config.toml
num_hidden_layers = 16
num_attention_heads = 2
head_dim = 64
norm_eps = 1e-05
init_std_qkv = 0.0438
init_std_up = 0.0438
init_out_by_depth = true
optimizer = "adam_variant"
learning_rate = 0.00196
lr_head = 0.00677
max_grad_norm = 1.0
decay_fraction = 0.678
final_lr_fraction = 0.05
max_seq_len = 512
dataset = "wikipedia_en"
Each number is 50 + 15 x the weight over its row's rms, rounded and kept within 0 to 99. Layers, rows and columns count from 0. The size before them is the row's rms in percent of the matrix's.

# layer 7 attention query, 128x128, rms 0.0717, rows 124-127, columns 0-127
108:35 71 37 57 41 36 27 47 63 69 60 57 78 37 69 25 46 32 42 53 37 42 29 53 34 26 56 63 48 71 60 43 66 51 34 54 99 39 37 43 67 44 44 47 62 64 62 62 40 30 23 76 42 52 52 51 44 74 67 17 73 55 54 56 50 48 52 44 54 63 52 30 36 39 39 30 61 49 43 31 45 71 58 29 37 28 46 57 15 41 46 54 50 52 70 36 49 32 52 78 34 42 38 50 50 60 67 68 61 56 67 35 63 31 73 67 19 30 29 65 56 61 54 39 56 71 49 38
099:56 46 48 42 87 43 39 44 51 17 43 68 75 83 36 40 63 57 76 43 54 55 53 72 70 53 64 54 57 68 46 63 67 48 69 54 34 60 47 44 58 76 46 53 48 45 31 45 51 36 25 50 53 36 53 74 61 05 25 43 64 46 70 52 57 55 40 37 17 23 32 68 55 47 53 17 37 32 51 47 60 61 67 64 46 28 31 69 67 50 42 64 52 38 33 58 46 31 44 42 44 51 66 57 47 25 38 37 56 56 23 56 42 38 61 76 65 65 50 21 60 76 50 58 36 58 39 38
112:54 87 59 34 47 33 27 57 54 68 24 49 57 29 45 55 50 27 39 51 39 23 25 66 65 40 29 56 12 58 44 52 41 25 51 65 62 47 41 70 53 29 41 83 60 86 52 58 80 52 51 47 59 42 50 42 31 87 33 74 52 38 45 48 54 45 48 44 64 47 60 67 39 43 43 49 54 32 33 38 48 45 67 49 50 15 58 54 65 30 65 50 48 40 49 62 56 54 61 53 53 63 41 46 36 52 50 43 63 51 99 52 51 39 76 67 24 50 32 53 48 43 42 40 44 77 44 61
102:47 72 25 52 57 74 42 42 52 46 46 60 51 44 53 74 58 50 51 44 74 23 52 75 46 48 63 25 26 48 46 61 70 89 62 43 24 42 28 34 54 56 69 42 52 50 34 48 66 67 41 43 55 47 50 42 61 59 46 49 58 61 14 45 47 57 87 51 51 44 74 52 25 46 52 75 42 56 70 46 33 42 59 86 18 52 53 53 49 25 44 62 44 37 55 29 45 46 43 27 49 22 45 48 30 79 50 41 44 75 26 36 63 76 63 49 60 14 45 55 56 55 22 66 50 52 46 48
# layer 7 attention key, 128x128, rms 0.0697, rows 124-127, columns 0-127
109:67 57 52 91 79 37 41 51 43 62 56 45 35 61 43 48 22 70 35 45 32 56 34 62 32 58 27 32 64 32 64 12 69 64 44 52 60 66 57 31 59 52 26 51 70 49 54 42 51 31 72 28 68 47 68 49 60 81 51 65 26 42 74 63 60 76 41 55 40 48 59 44 51 40 56 54 56 62 38 75 34 36 45 53 53 56 28 43 49 28 41 70 51 32 56 41 71 23 50 42 62 63 59 50 44 30 60 43 72 39 49 50 53 93 67 31 32 43 64 37 29 47 27 68 44 52 58 36
099:42 52 33 45 55 44 47 43 62 72 43 37 40 63 53 38 67 43 65 48 55 41 39 27 73 46 29 56 58 35 47 56 33 37 76 57 09 40 40 78 66 52 29 70 19 42 48 56 23 72 52 34 33 60 39 56 40 38 32 79 57 27 31 39 49 43 43 82 34 40 44 31 52 62 57 74 63 55 56 39 59 59 46 56 34 49 47 75 55 73 61 47 43 44 86 67 54 58 35 29 82 29 64 14 51 66 70 62 70 55 60 56 46 36 31 46 65 44 39 38 68 44 34 53 33 66 45 56
110:59 27 69 58 44 51 47 72 80 40 46 71 27 40 49 33 21 62 40 49 33 69 43 57 74 68 47 11 16 43 64 47 72 54 45 52 54 45 31 23 49 33 36 58 54 47 51 68 71 38 73 60 57 44 59 41 77 49 48 46 55 24 56 51 37 60 37 51 56 49 55 57 47 35 50 64 61 60 58 71 51 20 39 62 41 66 76 57 26 27 50 32 79 55 59 84 43 47 43 57 47 62 49 42 43 41 44 28 43 41 32 58 60 57 46 61 28 74 44 36 61 43 23 80 34 38 77 64
100:29 61 38 38 32 37 54 49 23 65 44 62 70 63 67 66 57 54 43 46 52 39 61 65 37 33 48 26 31 63 68 37 54 77 47 78 51 59 42 22 26 48 76 84 55 43 52 51 42 49 56 33 63 34 48 58 55 17 52 53 48 77 45 42 28 36 40 55 64 69 39 67 67 57 63 38 50 24 51 51 60 30 60 37 60 77 24 52 52 68 63 39 43 59 65 55 54 65 43 34 29 58 75 48 48 20 64 35 69 47 63 22 42 60 33 34 54 41 62 50 47 66 53 45 52 29 36 96
# layer 7 attention value, 128x128, rms 0.0551, rows 64-87, columns 0-127
099:62 19 55 45 51 56 42 54 61 35 47 94 48 62 38 46 72 35 35 38 46 64 49 64 50 57 50 51 35 53 68 38 44 24 75 28 55 70 76 38 41 48 14 54 44 68 42 58 75 48 23 35 54 42 23 41 81 48 58 69 56 55 37 52 22 39 74 33 24 49 54 52 43 52 59 70 61 33 57 38 12 56 42 53 62 39 56 27 32 46 33 52 38 69 27 50 52 53 46 43 57 32 46 46 68 47 69 69 60 47 45 86 47 57 58 88 67 42 43 44 67 46 46 71 46 60 47 64
102:27 70 46 33 20 47 66 51 48 64 45 41 64 38 47 55 74 59 45 47 54 46 55 36 42 76 51 21 56 52 64 62 71 35 34 53 53 48 68 46 58 47 29 80 50 57 42 42 44 47 27 46 51 48 33 48 77 57 52 29 43 33 65 65 71 63 32 58 63 60 52 64 48 63 70 62 68 26 40 71 42 61 00 71 74 68 22 48 52 43 42 51 54 66 50 59 39 47 36 54 43 39 61 53 56 51 23 71 56 92 37 34 50 34 49 63 26 14 51 33 38 39 47 60 59 44 46 61
111:56 44 54 36 45 50 26 19 46 47 48 34 39 50 56 73 47 76 53 23 58 55 37 49 48 58 65 39 33 22 62 32 23 19 39 53 28 50 18 38 52 51 63 51 33 67 33 61 60 37 67 55 25 88 44 40 37 36 45 56 58 41 68 43 73 39 49 37 64 44 64 63 43 33 49 45 61 56 40 55 64 27 49 57 53 52 61 34 90 45 46 56 44 74 58 46 49 77 48 56 67 37 38 61 66 34 13 24 71 94 62 68 60 41 59 75 51 44 57 47 44 46 51 43 53 47 40 65
112:20 36 62 69 60 47 43 68 63 66 45 55 47 44 59 33 52 49 86 59 53 29 56 64 51 47 19 37 41 66 50 54 59 16 67 55 85 61 54 46 54 45 20 84 50 14 84 59 37 56 35 66 67 56 40 50 48 23 64 46 53 49 32 45 48 42 52 35 63 70 57 50 61 35 60 65 57 34 76 23 44 61 54 21 33 61 67 34 67 62 25 48 58 28 43 43 45 50 74 53 39 44 49 12 41 47 55 68 52 35 42 60 52 53 51 54 13 59 36 59 44 59 50 44 50 57 36 42
104:37 57 53 13 44 42 44 44 41 68 49 68 38 48 72 52 46 40 54 55 45 35 56 85 40 64 37 63 44 49 74 53 53 42 48 41 21 66 54 51 62 45 14 50 54 96 78 55 53 27 16 55 49 48 55 61 52 50 40 66 56 42 73 44 68 30 85 53 28 50 67 45 37 76 29 72 46 56 27 46 27 58 56 43 33 65 47 99 64 48 57 41 61 35 52 47 60 40 49 51 40 67 42 70 44 66 36 65 42 52 34 45 39 37 33 39 54 44 55 67 58 68 37 57 64 52 62 48
089:31 48 55 49 40 45 53 53 47 32 40 37 75 59 49 55 36 65 51 49 46 46 43 44 57 37 78 21 43 26 50 56 63 57 65 75 38 51 66 74 57 35 70 65 34 38 48 46 64 27 23 73 48 58 45 47 45 55 46 36 50 26 51 53 40 76 40 53 63 68 57 99 36 70 44 52 43 76 52 63 60 43 28 76 59 45 27 46 68 83 39 43 54 39 55 58 26 38 29 53 66 60 28 70 36 55 51 76 46 65 60 07 58 60 34 50 52 31 40 81 40 31 50 33 65 45 41 44
091:35 85 83 50 34 28 50 67 41 56 32 44 52 61 43 44 71 41 58 13 59 37 45 52 61 77 47 47 17 56 49 41 59 63 33 44 70 50 64 59 52 53 34 77 08 46 52 56 46 81 48 56 54 47 64 51 87 68 39 62 53 52 62 68 62 43 46 73 56 49 64 56 48 44 41 55 89 28 41 16 37 35 61 32 57 42 62 20 41 51 43 49 53 47 58 40 51 64 43 23 60 62 27 25 36 48 36 32 33 42 48 50 31 55 73 55 66 55 52 33 45 36 67 55 61 65 53 43
102:54 53 57 81 83 47 55 77 50 28 49 54 66 72 62 50 62 38 61 74 38 48 39 47 42 47 68 66 44 51 56 64 62 48 66 56 46 71 59 61 77 31 50 68 24 70 57 58 78 57 50 37 33 47 34 61 56 52 44 61 61 48 68 43 19 48 76 55 32 11 64 56 49 41 56 61 58 59 35 37 24 43 57 23 35 42 55 63 50 40 44 58 69 57 60 37 49 21 76 42 82 26 63 44 82 23 72 62 61 44 53 39 39 40 49 56 44 43 42 58 56 09 40 40 56 45 41 64
079:98 12 28 59 36 66 35 38 58 60 72 59 64 30 35 49 21 55 58 47 54 49 54 53 55 66 35 38 39 44 67 40 49 51 69 38 52 51 56 47 48 46 55 55 71 19 39 48 46 60 48 60 47 41 37 44 49 44 65 33 45 38 52 39 72 28 53 53 67 38 52 42 37 44 69 62 62 29 65 63 14 39 23 68 41 45 37 46 53 33 48 49 79 64 29 45 30 57 65 58 70 30 63 49 53 49 49 60 53 60 80 78 48 45 29 98 33 54 28 59 49 34 36 71 37 44 43 66
103:34 39 71 21 54 38 46 40 53 57 51 62 58 42 49 62 48 54 56 33 53 39 56 61 53 44 34 51 00 45 75 75 27 15 56 44 35 62 50 56 45 52 41 25 66 74 37 41 49 43 43 69 70 49 49 53 54 40 48 48 65 70 29 54 54 73 56 58 33 40 53 53 27 41 35 54 49 10 74 68 28 28 44 78 59 75 38 28 39 43 35 37 69 62 31 72 56 70 51 55 47 54 53 69 53 59 42 27 48 45 53 45 58 55 30 76 51 29 81 44 52 73 55 45 52 51 39 46
108:56 38 54 71 61 53 47 59 36 33 31 55 39 78 46 92 50 35 73 44 40 53 43 51 23 59 68 78 29 46 35 48 45 59 32 42 40 77 44 69 46 38 70 50 58 53 50 52 63 52 63 49 46 59 59 57 66 47 50 47 60 50 43 46 01 77 62 30 56 30 47 56 55 44 17 54 37 60 47 69 39 57 48 62 35 48 54 57 54 68 33 50 47 23 58 44 60 30 46 42 57 64 15 53 69 58 83 61 66 10 67 33 51 57 51 50 75 77 58 59 56 60 48 38 52 31 30 26
098:69 42 70 41 40 48 39 37 53 33 56 60 45 45 42 62 19 63 48 58 52 79 30 42 73 77 79 55 19 13 59 54 53 73 54 58 62 58 54 37 54 48 55 64 27 74 46 47 81 51 29 72 55 34 33 59 59 81 34 52 68 75 49 45 34 33 71 50 37 50 58 47 79 55 38 65 53 46 63 58 26 41 52 57 58 36 67 38 28 32 62 32 63 48 37 51 48 29 51 31 64 27 50 28 40 27 52 68 73 35 42 65 41 49 52 65 73 64 52 49 53 23 59 55 60 46 73 67
101:69 86 62 62 66 39 38 32 38 52 34 53 31 38 30 35 48 60 37 42 53 61 38 32 54 54 47 39 27 43 31 47 57 57 28 68 41 42 65 71 46 61 84 58 57 70 51 54 54 72 49 67 36 61 64 36 50 38 47 57 42 48 50 58 48 44 59 25 76 22 42 49 72 42 47 40 80 37 49 63 52 41 36 54 39 50 64 39 73 83 25 49 65 37 52 31 49 59 49 71 91 61 58 15 63 73 49 45 39 43 56 35 51 51 61 75 78 52 36 29 49 13 64 49 44 47 24 49
109:64 52 39 59 61 60 56 71 52 37 54 75 41 56 56 43 25 47 28 60 61 63 52 29 54 36 72 17 99 42 58 44 51 64 49 71 12 48 58 30 58 47 20 31 41 73 33 34 43 43 36 60 54 59 38 44 77 34 58 45 65 64 51 55 23 45 53 56 49 57 47 29 19 67 54 53 43 56 70 48 38 44 39 55 53 64 39 41 34 80 51 44 37 54 47 60 55 35 52 43 48 29 37 87 27 23 36 39 35 63 81 32 38 46 53 54 49 65 37 59 65 48 42 80 46 53 52 65
111:42 58 43 38 39 27 62 53 60 52 53 70 60 54 54 85 26 48 37 54 44 61 43 47 60 34 60 49 52 34 48 64 49 46 65 65 20 67 62 92 49 55 60 45 41 22 57 44 45 79 52 48 59 20 48 57 53 71 54 47 41 74 26 43 53 30 49 67 24 45 40 72 41 24 74 25 45 79 64 32 35 44 52 66 25 40 33 63 21 66 37 54 53 63 37 42 56 51 42 59 54 48 68 72 50 73 67 52 31 07 71 44 54 57 49 41 67 42 74 44 54 47 46 20 46 49 42 41
098:52 39 39 51 58 25 46 65 64 56 47 50 50 44 37 53 45 43 43 62 41 43 57 36 63 20 14 48 60 36 29 46 27 27 49 45 62 34 28 52 58 49 65 26 75 54 64 52 26 48 37 72 69 54 68 60 45 61 60 62 44 42 50 54 44 72 70 55 35 34 47 32 59 27 48 13 51 55 34 50 39 45 76 57 49 43 65 58 39 47 65 41 40 44 44 51 53 69 55 71 76 66 61 22 33 94 49 38 48 17 43 42 60 57 41 12 55 51 45 62 63 68 59 21 49 84 74 54
094:69 60 83 27 46 38 61 43 58 54 48 27 50 50 31 36 41 61 60 43 54 53 43 71 53 69 71 35 44 48 43 50 74 40 79 58 70 32 54 29 54 54 50 42 57 60 39 59 69 70 68 46 45 47 21 53 38 69 44 49 37 60 56 48 57 24 89 24 19 47 50 35 63 52 66 44 52 32 46 38 33 14 89 38 62 45 48 59 19 45 43 63 31 73 55 57 42 42 60 48 54 31 63 58 57 53 37 37 76 81 42 54 46 51 45 70 47 54 43 41 53 06 50 43 60 56 27 66
101:50 28 55 45 31 73 30 58 32 53 38 66 52 62 60 84 67 75 49 57 44 73 39 63 51 48 19 52 53 61 38 28 41 64 22 64 70 61 49 40 43 39 66 38 71 72 56 50 44 39 51 53 42 29 28 54 57 21 53 30 65 49 51 42 51 47 65 33 55 30 40 61 60 62 52 82 44 80 66 66 50 45 33 62 47 78 48 64 51 49 45 55 17 46 38 40 55 61 31 57 60 76 54 54 37 68 46 62 54 64 36 57 47 59 24 42 19 54 27 69 60 83 29 59 51 15 45 42
100:56 27 79 28 37 41 62 60 50 67 52 31 40 41 37 59 43 68 66 33 53 50 47 62 68 37 32 35 60 57 63 46 45 86 41 41 67 23 40 24 60 58 43 47 45 60 66 41 37 41 64 42 34 53 34 50 59 26 44 59 68 39 54 59 62 75 62 44 88 53 66 50 68 72 29 59 53 15 61 61 54 45 58 47 74 64 34 70 48 32 60 69 26 51 58 71 60 28 39 67 40 49 62 66 26 41 78 45 59 62 65 42 47 57 23 38 36 35 21 59 53 45 45 20 58 60 21 51
097:41 62 56 54 38 64 74 62 42 65 37 55 56 34 63 43 56 75 15 30 57 50 50 37 31 39 62 56 16 54 70 44 27 33 38 39 36 64 68 75 34 51 17 51 51 36 53 54 43 45 35 29 45 68 65 41 49 56 48 70 48 50 59 56 20 89 33 55 24 39 51 43 36 31 52 77 47 21 48 55 61 51 61 54 72 72 29 31 46 58 41 48 66 61 35 87 58 68 74 69 46 49 44 59 56 50 48 66 49 63 58 52 42 53 18 62 26 51 55 44 30 69 38 57 46 71 30 59
098:61 45 46 54 42 56 55 55 49 34 58 71 41 52 43 74 33 85 53 31 55 61 67 62 38 47 61 49 60 85 42 65 53 59 65 48 43 51 62 63 48 55 40 54 34 15 41 51 85 21 73 18 47 34 46 53 51 30 38 47 57 44 48 50 02 54 29 13 34 36 54 65 45 46 40 45 50 51 54 57 49 41 64 73 61 31 24 42 55 33 59 63 38 66 38 65 47 42 36 82 56 35 68 59 51 48 58 43 80 31 50 53 51 66 71 55 62 50 26 39 55 66 25 23 47 37 45 71
098:39 23 27 25 46 58 69 74 68 67 56 23 74 45 43 52 40 44 33 61 45 66 44 47 36 38 58 50 81 56 63 55 10 49 66 48 44 51 57 28 53 38 57 72 35 31 56 50 60 51 55 04 41 53 50 48 41 43 53 66 41 41 79 42 56 76 41 52 47 25 57 57 60 40 65 44 29 27 53 35 43 69 32 49 66 39 84 36 57 40 58 49 63 54 67 48 51 43 45 41 54 32 45 35 75 10 36 64 66 55 56 58 63 35 68 46 46 63 29 30 72 63 64 55 24 51 65 63
110:51 39 57 48 61 44 29 40 46 50 47 74 36 51 03 64 70 47 52 55 51 75 57 48 80 61 07 75 43 77 44 51 28 71 47 51 62 45 53 67 49 55 60 50 51 64 38 52 36 34 66 40 39 45 47 36 59 38 52 69 73 44 47 47 32 20 66 37 67 50 50 52 41 38 03 37 71 52 39 35 50 27 72 27 36 64 67 35 69 58 34 52 38 20 58 40 73 59 42 58 61 74 62 44 45 51 69 57 36 69 27 49 51 52 73 25 31 38 49 43 59 58 49 60 63 36 39 49
094:54 55 41 55 53 57 59 93 54 52 76 68 44 27 66 29 21 49 27 77 55 08 56 54 36 31 33 51 74 58 59 60 55 46 58 67 34 47 66 60 55 43 45 71 43 61 63 55 48 69 47 71 51 53 69 34 42 51 39 35 66 38 47 48 63 46 31 48 78 47 39 57 42 81 53 53 63 34 60 32 31 50 19 51 42 29 49 54 56 70 28 33 62 44 51 52 26 41 84 47 80 49 62 44 29 62 41 49 24 33 63 75 55 52 63 59 41 29 21 30 52 65 61 65 44 47 49 56
# layer 7 attention output (transposed), 128x128, rms 0.0559, rows 64-86, columns 0-127
097:61 36 45 52 67 86 48 28 47 58 59 28 51 66 57 62 70 65 62 36 25 57 38 59 21 50 61 64 45 39 50 45 74 47 58 76 81 35 44 33 44 33 63 54 63 49 42 32 28 33 55 28 48 51 48 82 30 49 54 43 51 61 34 61 51 45 10 69 28 54 65 77 62 55 39 16 25 70 35 52 57 42 62 28 42 66 56 60 59 78 74 51 37 32 54 50 43 75 47 54 50 55 46 64 60 31 39 30 37 52 63 68 62 38 37 30 31 53 36 69 47 39 73 66 55 37 37 39
102:41 45 37 76 47 48 31 43 48 30 72 50 55 60 43 45 18 40 60 67 44 35 61 59 78 64 58 59 23 47 43 53 38 54 49 44 46 43 56 57 31 69 67 30 30 57 61 32 72 54 18 35 28 58 32 79 54 49 35 42 47 84 39 57 32 47 52 42 63 42 51 36 59 38 62 48 57 66 35 35 64 56 80 67 37 67 70 35 55 41 56 35 42 45 73 33 54 51 79 64 53 63 56 49 51 14 70 15 69 35 25 40 83 38 68 43 29 58 63 60 51 54 60 56 57 76 54 65
118:44 46 58 63 24 73 46 49 58 45 55 46 34 68 46 27 45 45 58 82 53 59 80 31 57 47 32 49 22 86 54 56 61 65 45 24 55 67 30 46 55 56 47 71 62 44 42 51 55 55 36 51 49 63 88 49 79 40 51 58 33 44 59 27 80 47 50 84 63 61 54 48 54 48 61 75 32 23 52 64 47 29 37 62 44 54 43 58 26 20 53 50 61 49 45 46 51 59 68 43 61 43 48 50 49 59 55 64 61 19 50 21 32 48 74 37 12 36 33 58 49 44 69 64 40 48 18 44
102:42 49 31 43 71 46 44 34 36 16 37 63 88 38 60 58 40 48 53 70 53 81 54 35 34 64 54 72 81 41 32 22 51 64 57 56 35 58 68 43 53 61 65 50 27 61 27 62 63 24 41 65 59 37 51 17 18 86 74 33 68 56 55 65 44 50 50 68 50 43 46 47 57 77 39 12 40 73 33 60 52 43 43 38 53 36 66 55 46 47 73 68 26 49 66 39 61 49 44 52 39 32 53 60 72 50 38 43 55 56 46 51 40 45 23 37 67 66 49 24 44 45 58 50 55 40 55 62
100:50 69 30 67 65 80 20 68 45 59 50 39 63 70 48 46 73 59 31 56 71 48 59 45 42 42 45 50 65 40 43 54 43 22 53 67 47 54 70 59 72 76 51 45 88 51 61 38 77 50 80 47 56 51 37 51 30 35 36 56 49 43 34 58 45 48 40 54 49 21 65 35 57 58 85 36 54 67 42 50 77 38 53 42 31 53 71 17 54 46 49 67 09 29 46 29 53 56 49 55 51 46 61 68 48 25 65 66 39 57 67 60 39 24 45 57 16 40 46 33 38 45 31 49 69 53 42 43
088:73 65 24 50 23 53 25 75 57 36 47 39 40 59 52 73 28 63 42 82 78 69 68 61 68 53 32 35 59 69 45 41 56 46 71 59 51 40 29 27 45 70 25 31 45 59 66 44 55 85 14 49 41 36 29 38 53 56 35 45 52 65 52 55 35 56 50 66 48 44 38 45 58 61 59 47 45 68 40 42 41 75 50 51 37 50 58 54 35 51 31 54 71 46 50 35 65 63 71 52 20 37 64 23 32 61 74 43 34 51 09 56 53 58 50 41 60 41 89 49 57 60 45 39 33 58 48 66
089:45 37 40 53 67 63 54 65 20 39 50 52 54 22 56 49 31 48 51 58 77 52 41 63 45 58 43 51 59 34 70 68 42 64 24 31 44 38 36 32 39 40 51 75 72 41 52 38 68 63 52 55 34 65 66 49 46 37 60 44 34 53 35 43 41 45 57 47 54 67 39 61 61 48 63 32 34 65 55 50 48 61 68 30 68 34 62 67 61 47 44 27 00 56 47 37 61 48 62 99 37 25 46 51 48 42 44 27 48 36 73 41 71 24 39 37 45 70 52 75 85 55 81 32 55 71 49 51
101:69 28 40 56 43 43 35 39 27 65 53 47 66 55 38 60 46 42 61 59 64 62 33 61 55 59 26 34 48 63 77 34 54 49 61 46 33 46 63 67 58 73 54 49 88 33 46 39 47 48 80 37 44 38 47 66 42 62 48 67 53 32 23 58 39 45 41 88 71 63 44 32 53 64 47 34 27 57 66 59 38 56 40 14 47 55 52 59 54 51 49 47 46 61 41 44 74 90 19 74 64 62 35 78 64 66 49 17 13 49 63 46 57 53 51 36 45 66 67 30 61 35 40 43 52 52 33 33
073:46 38 64 59 27 85 41 44 69 48 42 48 64 57 42 31 49 35 26 61 16 43 47 73 45 42 52 68 45 67 42 14 54 59 58 60 70 58 48 33 36 29 59 31 28 60 40 56 39 25 51 40 39 46 63 74 56 46 58 45 57 66 64 48 44 69 29 61 32 32 35 44 62 46 27 53 32 33 35 52 76 38 44 43 58 76 28 60 29 71 73 54 33 43 72 71 52 75 50 17 52 70 59 47 59 47 66 57 64 72 74 73 48 28 65 40 24 50 59 24 34 54 54 61 46 45 54 59
100:74 26 38 59 43 51 47 62 45 60 61 26 84 59 58 45 60 45 15 38 43 45 76 56 71 46 72 68 62 72 17 46 75 56 44 44 64 16 41 33 45 47 35 59 60 48 43 33 43 59 33 49 52 74 55 55 48 56 85 41 50 64 40 39 67 49 19 52 27 40 55 72 46 34 63 47 53 57 30 42 64 37 53 62 63 45 48 52 73 63 24 47 30 48 61 53 27 64 59 15 70 14 25 50 37 34 47 61 58 53 43 61 48 58 53 39 46 42 41 62 41 78 58 55 81 51 37 45
110:62 40 62 48 70 46 34 48 59 33 56 53 58 41 46 65 59 38 43 50 50 55 52 53 62 38 23 25 66 73 99 48 59 37 63 73 43 25 52 40 49 25 33 60 69 62 58 23 52 66 59 52 50 36 35 46 22 60 37 40 36 53 52 41 55 43 38 60 24 52 37 69 54 39 49 24 48 62 63 72 34 62 69 20 40 35 59 64 27 59 40 61 84 71 50 58 46 70 15 48 65 30 61 23 58 73 51 59 30 52 55 64 37 56 50 61 65 59 66 64 64 34 40 58 68 61 49 18
096:44 33 54 57 64 92 52 62 61 50 73 27 60 69 50 40 46 63 53 27 54 20 36 75 43 61 29 44 60 59 60 48 80 53 37 44 69 55 51 47 24 45 53 60 73 51 56 41 31 31 32 37 61 63 49 42 64 28 57 67 36 37 40 32 71 58 34 71 40 27 21 60 48 65 64 31 54 52 31 33 66 65 42 18 41 67 37 69 85 59 55 53 50 40 41 65 64 69 65 61 43 47 54 45 52 44 28 23 28 64 57 60 57 73 60 43 26 36 65 39 33 49 69 45 37 55 48 30
094:66 23 40 43 36 69 12 51 44 41 67 55 54 41 40 54 48 45 79 58 94 64 53 71 46 46 50 32 43 70 74 39 48 34 62 23 56 38 29 38 25 49 51 70 42 52 52 61 65 55 44 49 52 61 52 63 61 43 71 44 40 39 61 33 47 27 49 64 57 56 59 59 26 51 34 36 18 34 49 46 64 71 45 57 44 33 63 80 26 29 65 29 38 54 49 62 60 52 65 33 42 59 55 29 64 72 51 59 63 50 58 52 28 35 66 59 51 78 75 70 54 36 57 49 46 65 45 05
106:64 55 30 22 54 43 39 26 75 47 37 29 45 64 51 60 77 69 55 55 75 50 24 57 79 57 62 54 42 44 37 69 99 36 75 69 57 53 35 50 65 42 54 34 49 55 50 31 59 30 52 21 44 52 54 77 48 25 43 60 46 30 51 60 75 56 49 28 51 43 56 77 52 58 26 60 70 25 29 34 19 52 71 59 32 39 37 49 63 76 36 64 56 50 42 41 56 50 47 54 36 57 68 66 41 49 43 43 44 58 46 73 71 50 22 33 37 35 47 41 42 56 45 53 62 48 44 73
103:72 45 80 53 27 33 44 72 38 49 23 37 46 54 51 80 70 47 19 38 43 61 30 43 28 57 55 64 51 85 77 46 51 65 51 68 51 43 57 23 50 21 25 46 64 62 32 43 57 71 49 50 40 61 32 52 50 71 49 43 84 11 42 46 21 37 42 42 32 45 64 51 21 61 51 53 56 46 46 27 50 60 40 24 61 51 35 40 70 58 43 42 69 53 69 73 39 53 61 60 35 54 52 62 58 54 46 38 44 89 49 73 61 48 31 53 47 60 55 53 77 55 34 42 65 44 49 48
096:40 53 61 42 50 39 65 77 38 50 51 62 72 62 64 64 80 42 31 33 68 49 43 34 44 34 71 55 88 49 62 43 39 55 58 34 44 59 69 67 36 34 56 60 54 43 34 57 55 38 59 54 65 58 35 42 70 43 56 49 50 27 47 48 39 28 39 62 69 63 76 34 44 38 27 82 53 56 73 39 70 41 22 57 43 39 49 37 59 66 52 66 57 46 32 60 47 22 38 38 32 25 31 27 55 48 29 66 66 70 49 54 29 56 38 50 99 46 64 60 54 75 35 51 50 38 26 36
096:63 49 23 70 53 69 64 35 49 66 50 55 26 64 55 41 53 51 56 41 79 67 09 71 45 24 42 54 28 40 39 57 48 57 56 56 62 56 56 53 25 75 55 65 74 69 29 37 65 22 55 57 16 63 82 40 44 51 67 65 64 26 49 44 61 43 50 77 56 72 41 55 27 43 46 57 51 38 40 50 62 36 31 43 53 67 25 62 60 41 77 48 46 46 36 67 68 62 60 46 69 52 28 65 55 49 18 48 21 36 66 34 48 54 84 29 43 59 47 47 38 45 41 36 51 64 44 40
098:33 55 62 68 47 68 25 47 58 57 52 45 56 75 62 37 77 38 45 54 47 54 38 59 61 44 62 62 63 54 73 52 44 21 53 62 48 55 50 54 64 45 48 87 41 53 71 33 51 45 60 48 51 61 23 29 19 49 42 52 47 52 14 67 66 80 53 42 35 44 52 48 81 44 30 30 27 66 59 61 63 84 47 27 35 69 56 70 31 56 52 44 70 31 62 47 33 45 31 57 38 80 50 51 68 61 57 77 49 10 22 51 56 47 49 54 45 37 41 33 24 40 36 60 72 48 53 43
100:40 51 28 69 62 50 35 38 66 68 41 47 35 48 59 38 37 70 45 57 29 63 31 40 71 45 64 47 67 36 34 46 54 18 48 43 39 57 62 67 33 41 42 48 60 49 45 29 53 68 42 73 19 59 55 21 40 51 48 56 33 43 47 63 75 67 83 42 47 52 34 43 67 47 56 46 62 42 39 50 50 66 54 73 80 40 42 45 35 67 54 70 49 47 85 63 80 49 54 30 42 64 25 24 37 36 24 85 24 41 50 43 74 58 66 43 60 69 80 39 46 42 44 67 33 54 27 49
091:67 35 52 50 41 70 58 54 62 70 64 32 64 49 60 29 48 31 58 36 34 49 45 48 62 49 67 29 38 35 23 45 89 38 51 56 47 66 19 42 63 55 45 23 51 37 44 33 48 62 42 49 28 41 50 55 75 48 52 20 47 79 12 78 58 33 52 62 40 46 67 60 72 36 55 43 67 78 63 43 34 41 48 47 58 35 72 48 47 23 31 53 36 63 72 35 36 57 59 23 73 39 50 33 52 48 59 33 63 55 43 47 79 39 41 44 50 65 59 68 66 52 70 73 72 26 45 31
097:64 41 64 31 54 51 40 58 59 99 28 28 15 50 51 64 56 41 55 46 42 63 21 41 46 43 55 48 02 45 59 45 37 47 35 69 57 55 53 62 32 45 48 51 49 43 34 37 49 52 41 66 43 36 63 38 79 74 30 45 52 47 48 45 69 57 57 46 40 35 45 49 71 37 46 46 47 62 47 42 39 46 75 26 73 50 54 48 52 76 50 48 80 53 73 56 36 84 55 24 54 82 30 63 70 45 43 47 41 38 41 49 52 55 55 49 39 68 77 72 44 35 63 83 62 32 30 37
103:31 29 74 68 61 34 40 29 58 42 50 63 42 71 43 40 28 56 68 59 37 44 28 24 53 77 70 47 35 57 47 22 60 86 28 48 37 93 71 61 49 65 52 22 45 49 85 63 27 56 35 31 63 52 47 66 98 28 36 33 52 36 50 41 29 43 53 51 65 72 60 29 71 52 62 45 55 74 66 53 47 29 55 61 37 51 32 46 53 44 57 57 66 61 47 69 39 53 54 34 71 47 50 67 41 57 53 55 47 53 62 45 46 56 49 32 49 37 34 44 49 26 62 51 41 36 39 59
106:35 27 37 51 42 41 44 63 18 61 44 48 22 34 74 71 53 56 44 54 65 42 50 27 44 64 47 47 50 22 46 64 48 19 50 41 50 52 46 61 55 14 70 82 33 58 60 59 61 74 58 63 64 71 48 73 30 49 59 45 30 61 34 63 50 77 49 55 55 36 64 51 70 58 35 33 17 41 46 67 69 54 36 61 72 55 50 78 52 38 68 55 54 56 56 44 52 62 42 39 41 67 36 59 59 65 59 66 37 16 52 54 50 42 17 61 47 72 44 60 15 59 33 57 61 67 33 24